From a checkpoint of a small transformer trained on Wikipedia: 10 layers, RMSNorm before each block.
Each number is 128 + 24 x the weight over its row's rms, rounded and kept within 0 to 255. Layers, rows and columns count from 0. Numbers have three digits each. The size before them is the row's rms in percent of the matrix's.

# layer 7 MLP up, 320x96, rms 0.126, rows 235-278, columns 48-95
099:156149108093091117115162172122164132088114136142096127105104138147115102144148154179130195123082127113116113119107145130157075105131135120106126
096:138160132110105103093082143125125118110137102109157113138098144118131110077105110142146136141123134146121134126158147146116117098105128181128133
104:131134124126073147133138097133150123159114142109107150111116158181133107169123196124146158132149162138143135094152107152145143129126163123139131
102:112106154135145159106133111085109138121150128095118099090115121097128122151121152125152169130173154118141119156100161123143133147110203160115146
102:140111157135088148119117145145115128157142123170131119125100119132114170121153133131126106147125151141141169150133162144135125114110165140138086
097:141150136157138102126102157133148135076126143129156158190151109130102146100160104151130148132161125132143146124109119150112108127083124133137149
093:092134144123140127097148114159162148144109124101125132153091097146135145145145125129093135139161156146117139099157156147123125125107118109141111
117:125137096104137146123151131112130114150116095139115090095120134109158121113116127127176105143131094136140145075143103132173066149112159100151100
106:140106116132135097103116069132114166112140148111151118126120103098108114137163095131117129115129136168129149123148189136132124131101134084142125
103:177161123109113108135100183150109149118148149142149110116151136121109117155115117120163113123130117139113117141130145129126129151126137119147109
111:073092142110109137117111126128120167109146102142138138143112066128157142116118105132085103100131150153098152119140139127151135150121165094094126
102:158137152130138071144150110113124146101127125112170120118116117112142149158073124135145111150146120048114146129134119120157146151147142095135089
101:119178092130147126118114122132137080145170142182087157145126138119184153130138167119133129148108105126122144183112147119125131137143130152075145
095:142165164099138163105157090110109134120129138163112162132137092114085163119116130122126111125099154117128082120132093111120165142125163143108111
088:107153087139103144112110106148107093142181133086150123139093115146150169178114165129129165129143081141121123120139129110110146130156132128097162
096:087126135170135115127100128140146125133090124165131104108092140098140127122095097133154098148125146131144087083088129132118139104086141126183090
101:157117102149166129095120110113169156125095121153120117197199140120136119128131146103122122117133110119117104120151092138158115143134138098135159
100:126133164109121173176110150135144087136106107104115152117109137174120149133154115138166088139113157109090124141110129118147135166188129154086129
100:132136072118089174138120111098144168116133095129141141146087140117117111144125120111102147070128085086146080128137113124108127126097139129073144
103:134140143153120129091113133134168139103147118112138133121102132115137120079123115138118180133093181113128149114160133122132138137157159132122154
095:137159168140147172132171119129175161119104124138131103138138110147110109114137117105132126107118106098165163133154125132100124150155120149121077
096:103130122128130165149107115128118104119074135149122121117126183105128128139113147137139122118113159112136138115125172156119144170122103154085064
096:110131133108157110132155112090141166153119145160175119106156109131108095137107119144144112104123146103104134086128162100090163195114141095120123
099:123139107114130145122142117151112101129115105152099148143092115147155110153141161158111139129114138141117122089158129157125159132176074185092121
108:107137135104103152124144168150120135146125085164115144111141136117117121066114125131130144115132148142120120161119109107137141153105100093180163
090:128140130178141123127114103130176110148129173104115127146135164076133133188133121145132139157168105135108138127162114145135124164154125111135120
103:121142191118111112073114128103150112119104136134120142174118116077105126131117106163125144134121127154142148123120148143077114124100168121148161
095:116102133169093125117122088141117092133143141119129127114100149155124123156088130146179127161083154107114119140141168137108124117113172111097146
091:145121124142140149101120129116113094133122133132124194138137137155155135142092120139134181154132125118117117123154137139128086165163102139149086
113:121111120140124122169157102113087105138147161146155149123122130124058171123161094115107154144131133135100123136141136137137136097146127065213140
098:145157124150138091139136103182123069096121143155154066161122114107078154148127125156100132147099146162148131131122128153139105089137127099146149
105:146085122129147144088125174157126138133122123139099180106110179088142133125130173111135120130178102146113104134077086140117136138154135114078142
099:086093126131144133131107130165150149156134123123081116124110124103154095094115142110107121113143157155116087154126137128142163129081108092153142
100:173108144107128077111108099115133154143111118136132139098169143137137120138146135140138112145151165092139166164149141123152126147161149148101133
113:109126129125129115122111117137137163121090125180156113132146134112129109148064193147121089114124091131172126144151147135158160128126097107186141
111:134178128137141144131176123082119118126133155173153178184146118137125097114138102142133114130122115134104185173091136124128126148088118119098133
094:111136172152168114047117117090157115157128127140137123127144071118144119098122139123106128092117139144149160129133098132100104137091165076129134
097:148159130158145126101063158160136160179118119075157108109119153116157126099143147108121128110103121159129125155129158117104150109148126099120107
105:114138163184132140128089125112089116150106128125159126132136170099117140141142102157170139159143089165172124134112115126143138140146146116113147
103:129163157117139073107145092149171084101142132148117137174160114113136072126142083130124121139087134141093140100091131156109135128136106134121133
103:144132157132116147143125132123132106164141095132149084156109120110074171161142108136126126113088152048165145133116136116106106154129158130144138
104:116081113169129184156147115133169157136140087120111112132161140127081135124098162135142137150138136123134161135135110128146126154094146189144185
102:141162146105149135131141120163100127137126115129102131125091143154136145141129151159116096107113146159126117119097120090129129087108097087146140
105:140149112118111113151141146201118119168120126118140118121157148134133070115150146111155117148136126111108078121133097129104129142114112122129149
# layer 7 MLP down (transposed), 320x96, rms 0.122, rows 235-278, columns 48-95
100:087117109156153122148095112139144127143088084132127192134073117099117140121128187134143095106145152147109143131114143150159153111108127121168160
098:114084150176158122119104144090157138125132106144169166117137160108104162117098146148117163115154160120062118086139162146111180144134153122095147
105:132017149133130098128114144080143134112130150146126081129116117130114106141082110150120124089140112109117120100128130114110126111132154139145174
102:129100153145159159137152140137116131109126158157148161075109142096155171145153129157114119141153127159124141150130102071134148088116138143101106
098:154128120145153141146136128162119126155112104105135125164139102145108134135154090130099148155101086158110121207117132118128161164104106146121106
098:184131122103094131113148188111139143118143134095125099099111171125155124114108150091110130166130123108121165125138137148133116164124148155122086
090:126089135145122153147096149126137140123119149161154133160096106146143140143137137107120085148086100123091122142104153106117093137106117136105113
113:136135148134085140130168119106131142143129142148138132132136094105118148180131127165146108126140151131120183157155138081109122165117112146136102
105:111139135128125160117133132168147150118120121151107117103149130163155172179126146123126130177147132095132110110169111176165113145106189116142117
098:114132094128141138091147139175123128135135144121074130143105126173153106109140100078114143162135127125130104112156132106142128084209111102140144
109:124121170118140125163088131118154138171143086113197128114151117123164141136146119147119089112148113111114127189129200139122116147096106125122105
100:074138145112149091150157092111099108110101105103121140097099129123123121114133121144124067102112112141139110106143124131156124110140097123113166
100:142176154132099106139114120138163130118067137134098108140149135161111118128117114136092101165113097133143159106157094174129171123069112149133143
095:171117142151156116122122137154114121132160073140099125109147167143116111141147129103136139117120119157118150132138156046175137120145103127131194
091:110139158128162130164145137119146093140101128150104108126125120132133113085123113148145141152121166127154130115137139041130119136123126138124175
096:133148123140146149147081091132136113121086126104146101124132167164160161169152121149129161188132127159172128095146119128134137112131155133101108
100:106139133164130132123162125101134089127144150132143109133160136079137147076115126124095121166113165110151171129094116135116137124141136127148096
104:160121130067115138147111171126111140097122140093129149158126127115109117135098166113132116140141115105121072137122126082160106159186109136084177
099:114109113108117087141119114161122087083086157113078115165138117140164126117128095116138121125109121162137134166121097152132140103142114150125156
104:130101126124137142113141133099150069156123155129104119163168105125105151103095113103143155124129141126140119157161131068102086089113147146131120
095:116119120118135122138111114081165168102116104113158178129114115147109117104182138133152185152129172114116120148092150070101106125066111131149093
099:112141183126128076107185129121117127121136131123118102143156120087160110133125084107130095139114142092147117126130122228128101126142132116135141
098:097179133122102087142112144141189130139142122140113123148128106143116134107158132119121116110115123115129155085117137112155162128163122102170137
096:096100146145089112107091097102134193139140115094127136100092133144171101110155124118097134079135113115140139132131132163125149101143138154138164
105:124113122137171140097147144095142174129103110134105128102124118138090161102128157178097147122153129122114130144139127133139121173123083128167117
089:097180141126111115077129098134147178113143095144148110112121128107115182113109169150100088157103079114118139129153100100155139109071102098100145
099:147157143151089153161118089113091103149122089133129152116155139103115117121142129151178121118112157133143133139135110134112099153156155118137152
094:156147118152112079118112122156151155133135098116118104171145131130177140125128087112138136130118125133097112107160118132107114093081154110147159
089:121111105148137124096132120103141105117096093097104124103129117112142126094142151159136120132116145115103125186142120174115171121106118132093136
113:141167101088131118114130077123195139152115122133135112134144141118139119151113154079152119125142110098141157175137155134115123092088146129107102
099:150083145080091135105129072077111114137114132148108146102117111128161117169125153120120155102149149132100133170134131044119107092127103119138130
103:093115165159142126130186116123073138098107110140112123126155134115132162157129060118120135131126139182114116133134129143127144146184145144142100
099:147148114125145131125177106139125103117100091109171101154092129121128153109133101113124127096126106120138146114138143156074137176129142182105070
102:130115108104156110127068154138133154097112100121165139151104158144098169086146158146108113112122154134125141063100120161127148150114102140149151
111:143118083128139113107101171123085115119146085104176134140147111131072102121126138104107179148120114120119134120094117118157096149073124128122116
109:175139149125131110149123131118128144160139137189129152085140165129138156166110170128124128146131140166135147091115121096112137125112129096172143
096:071107119073108149161126127110099154134092104138127151142130132124108178136107110164082101140111158163104150127135159103117147142115099150119128
099:133112111117144107121129113121129082158115084120107137105159153115136131138134155200120104141140134146142127170159111091189170125094124087088117
103:126132148147128155132095127152121141142113102113122130134135094115094125138144152124115117106147082137140128121165062163146097122121086055163135
096:126120115132155119148132145110143109131165165127168121108116139156096115144137130148134123126133156172137112135122138198132129151111136173114143
105:152128121110167096128119145101104155108078137153160141099140132119126172113126133100131100154120091146089118169128131132147148125113105108147115
104:130110071132135149131127150140094121122110124149156128135097135127097120117173092130135111193147114161150119121170150114167086095137147110131124
101:152125112125129109111132115151122114110109103173129100119130118120164143114089109135123155140112127092137109137150135185174119157068170117151122
104:086100105122116170081122114113112151098147167138117131107126147134155132072099131118147105115073133154123114124107124157138132062166113116161120
# layer 7 MLP gate, 320x96, rms 0.126, rows 236-279, columns 48-95
093:140134136110119121105145065145159101101103114137121138086124158141117113138115125115162127127099156126092086097139114149096154136110151180115092
099:147132090180115129141133120149120140130158098132145142132102118168118119120096106104149130142104110092099141182149151131153142129150141124135154
099:159127132116123100146126120081148096096170114119134122106104165126141128160117098137181125124114127153099125158137148135145154118164151129123105
097:124107154149137122153147104081123134129132159192144147109133174142119127111110109100147137131132158122132186131154160153135116111130103145129128
105:151134111132109163134148162171097116130139114120112115088178142080125113123152107156136168134084213139093125138138140150089140149118124118111104
096:129131108110110106161136120130143131093110149123111127124171082085124100116117102174145119130127141096126142105101090160115118083115185119104138
112:149137124095121094151124112116159089108146170169095160108155136090122152126170135081102135150109163126140126114123123155094156126142104127155120
099:092108128102109162134118134090101087122168157087120135097096094126110117104147127126157132129184102127148101111120182151106177154122117131132101
100:153116134136107136158094144109130141111141146145132095122147174132128112153141095133117164164095097160125182111142153150144106156177154110118144
105:113155112162098131141119119136144103103156134184099113130098142136142162187173107116086099143117178145117125125081148175104134114127168094101137
105:172115146127126148139173151127174109149131156139122090095133142157100128141169135122136146124159130135098117115143132162107138118100147122160109
104:130131146150092182143078120137112126125138114180104085135121119112091134127134146099133061107109108078141123124098144148120107144137128095114109
092:130160146128124132123145093099108125148100120148112144137174126119072131184127125104092131082139144104165096127116113142142147156084147132162117
088:132152122111091130110106145140140099122127113151138084158134153154109131149119084098166142105092148125152140165090123114097134124143154164092166
090:146148112101115162148122111123151129117140159177143134122143104131144128134104115068153132111097126146100120127155150116141140125148138157079156
102:129130095131136116133114121139136165093152126108152107098125159116111137123150095121117110139126121139138135167147138139111135133152170133122102
102:117110122157103089171122155134165136073155125099153171137172135146124132120137129118074119133121118112157141154094181153146133147150156114113155
101:172146098157129133117081131103124179101143175147138128086142158174120100144156119143090135139127141116129124154129134159132132119148111114145107
101:182143121110094172127140083134099107120145127163122148100124133122095152136158114114125125084137209153130137140101116131149118117165163163086096
099:118094139131094141144134113133115131139187136115094108114103110097103149099188145138134110159126125167166126183104154124135134116118132155162153
096:119090110104131143140157153145087145117108094083109117098098159117129099148113096123169117149124134085156126136112189113125153096120151175093153
096:112142139139129182165102135135149122117129129145108148155132173120101139166134113139113155123068149138088156132163152131159146090118174105142121
100:182089103110137094163142168104139147145167118108111124111148149119136156133106114097153127123130123122145190127119131093135104110176109104095132
100:142101074113106151168131133111159135114147180126143128097120158080126114159121103106148099120138121158115091137100122143065168106092138123118128
091:128125131154082118115084123148189139164151152136170124107141131139153075129119105131148119145124106157146125151120081145122151103108143111130127
104:152149090141149164177135113162145105144146119169098080144134153128114109126165145138125109130153145163150150165109152159120110132151121138138137
095:162090106164064130112137161104148122164127120091111106128108087116149186150188123110171100139125111126119105137126112154123135125098118116117145
093:115127120164124122130117158146132113195147139116132113068088100102131132097130129092133085172109151144080117133116130155107147127113150103115111
113:145107127140138103167169114113101095136164137088083153130172116157115144110150104113123127133108114126104145091133122149147174162143116145104102
100:134113142127164120155135127123111116091142130128107097143125148108113157120144060112090123128114136175160186111128159130168100132117142109173135
103:186104124159074117104154155130121152087147105109091138155101128135126116145122095127099130129168126150150165138120146126176143111151162094109074
100:115130135095135131086098128117139134089128162125139120129169155138147153108122124178131081178103091136146146117101143113156126111155145085120122
105:120118127130111156136131133130132095093117105132104137125164157140130135128125112157127118168126132156167124067114153177130123162084128119112142
113:142138139083112141154099174159078118114135136138126132166123137133147145111219099112127135130109187137119138135127137138153156110136129087102134
103:119144132133162108150140138156176128124115121142091091134115138158090154132129106122148150179133122111135123089123132137154139124133145140128113
095:111127063103099113124108163119155124061160118131125104101154135138116130134135077140101122153111145126176104152153107170127164095118155119096128
098:155114119094093127108098096125171126109152195104116174141131107115093151126143095135163154115104124126121084138116172139099150144136128115071119
098:113096137132108148154140151125134117093124186122107116128123150109130194166105149128157122130139120101118098155096152121145152131176140091130073
085:141104105093128158136127153106113090117166143162117113070098190165105134149153163074148137155158128132182112106141153141147197113143159141116107
098:120112135165130140134137117105140097118121194137115158093105127092126150157121136145127116167098134208144131162122097156131140076118168093124136
101:115111144136145135138115167126150097099093098097105116127125160115124164108120179112132115110167121142110190140137137170112136157140128119112122
102:103091152113115156135112153161127114126127139111112137131131130138074116105153165115137137136137088086152122148092154162148157156142141148140078
104:149133112145128134149104159093103127117152122158114130171080139123120168130157157129120103124096162153107157150131118145134164048135104106073165
100:157077129109122169169136126103107104080110137116099155097111134131149153146115058085108092155127150131122127124142190155114150130139158142138120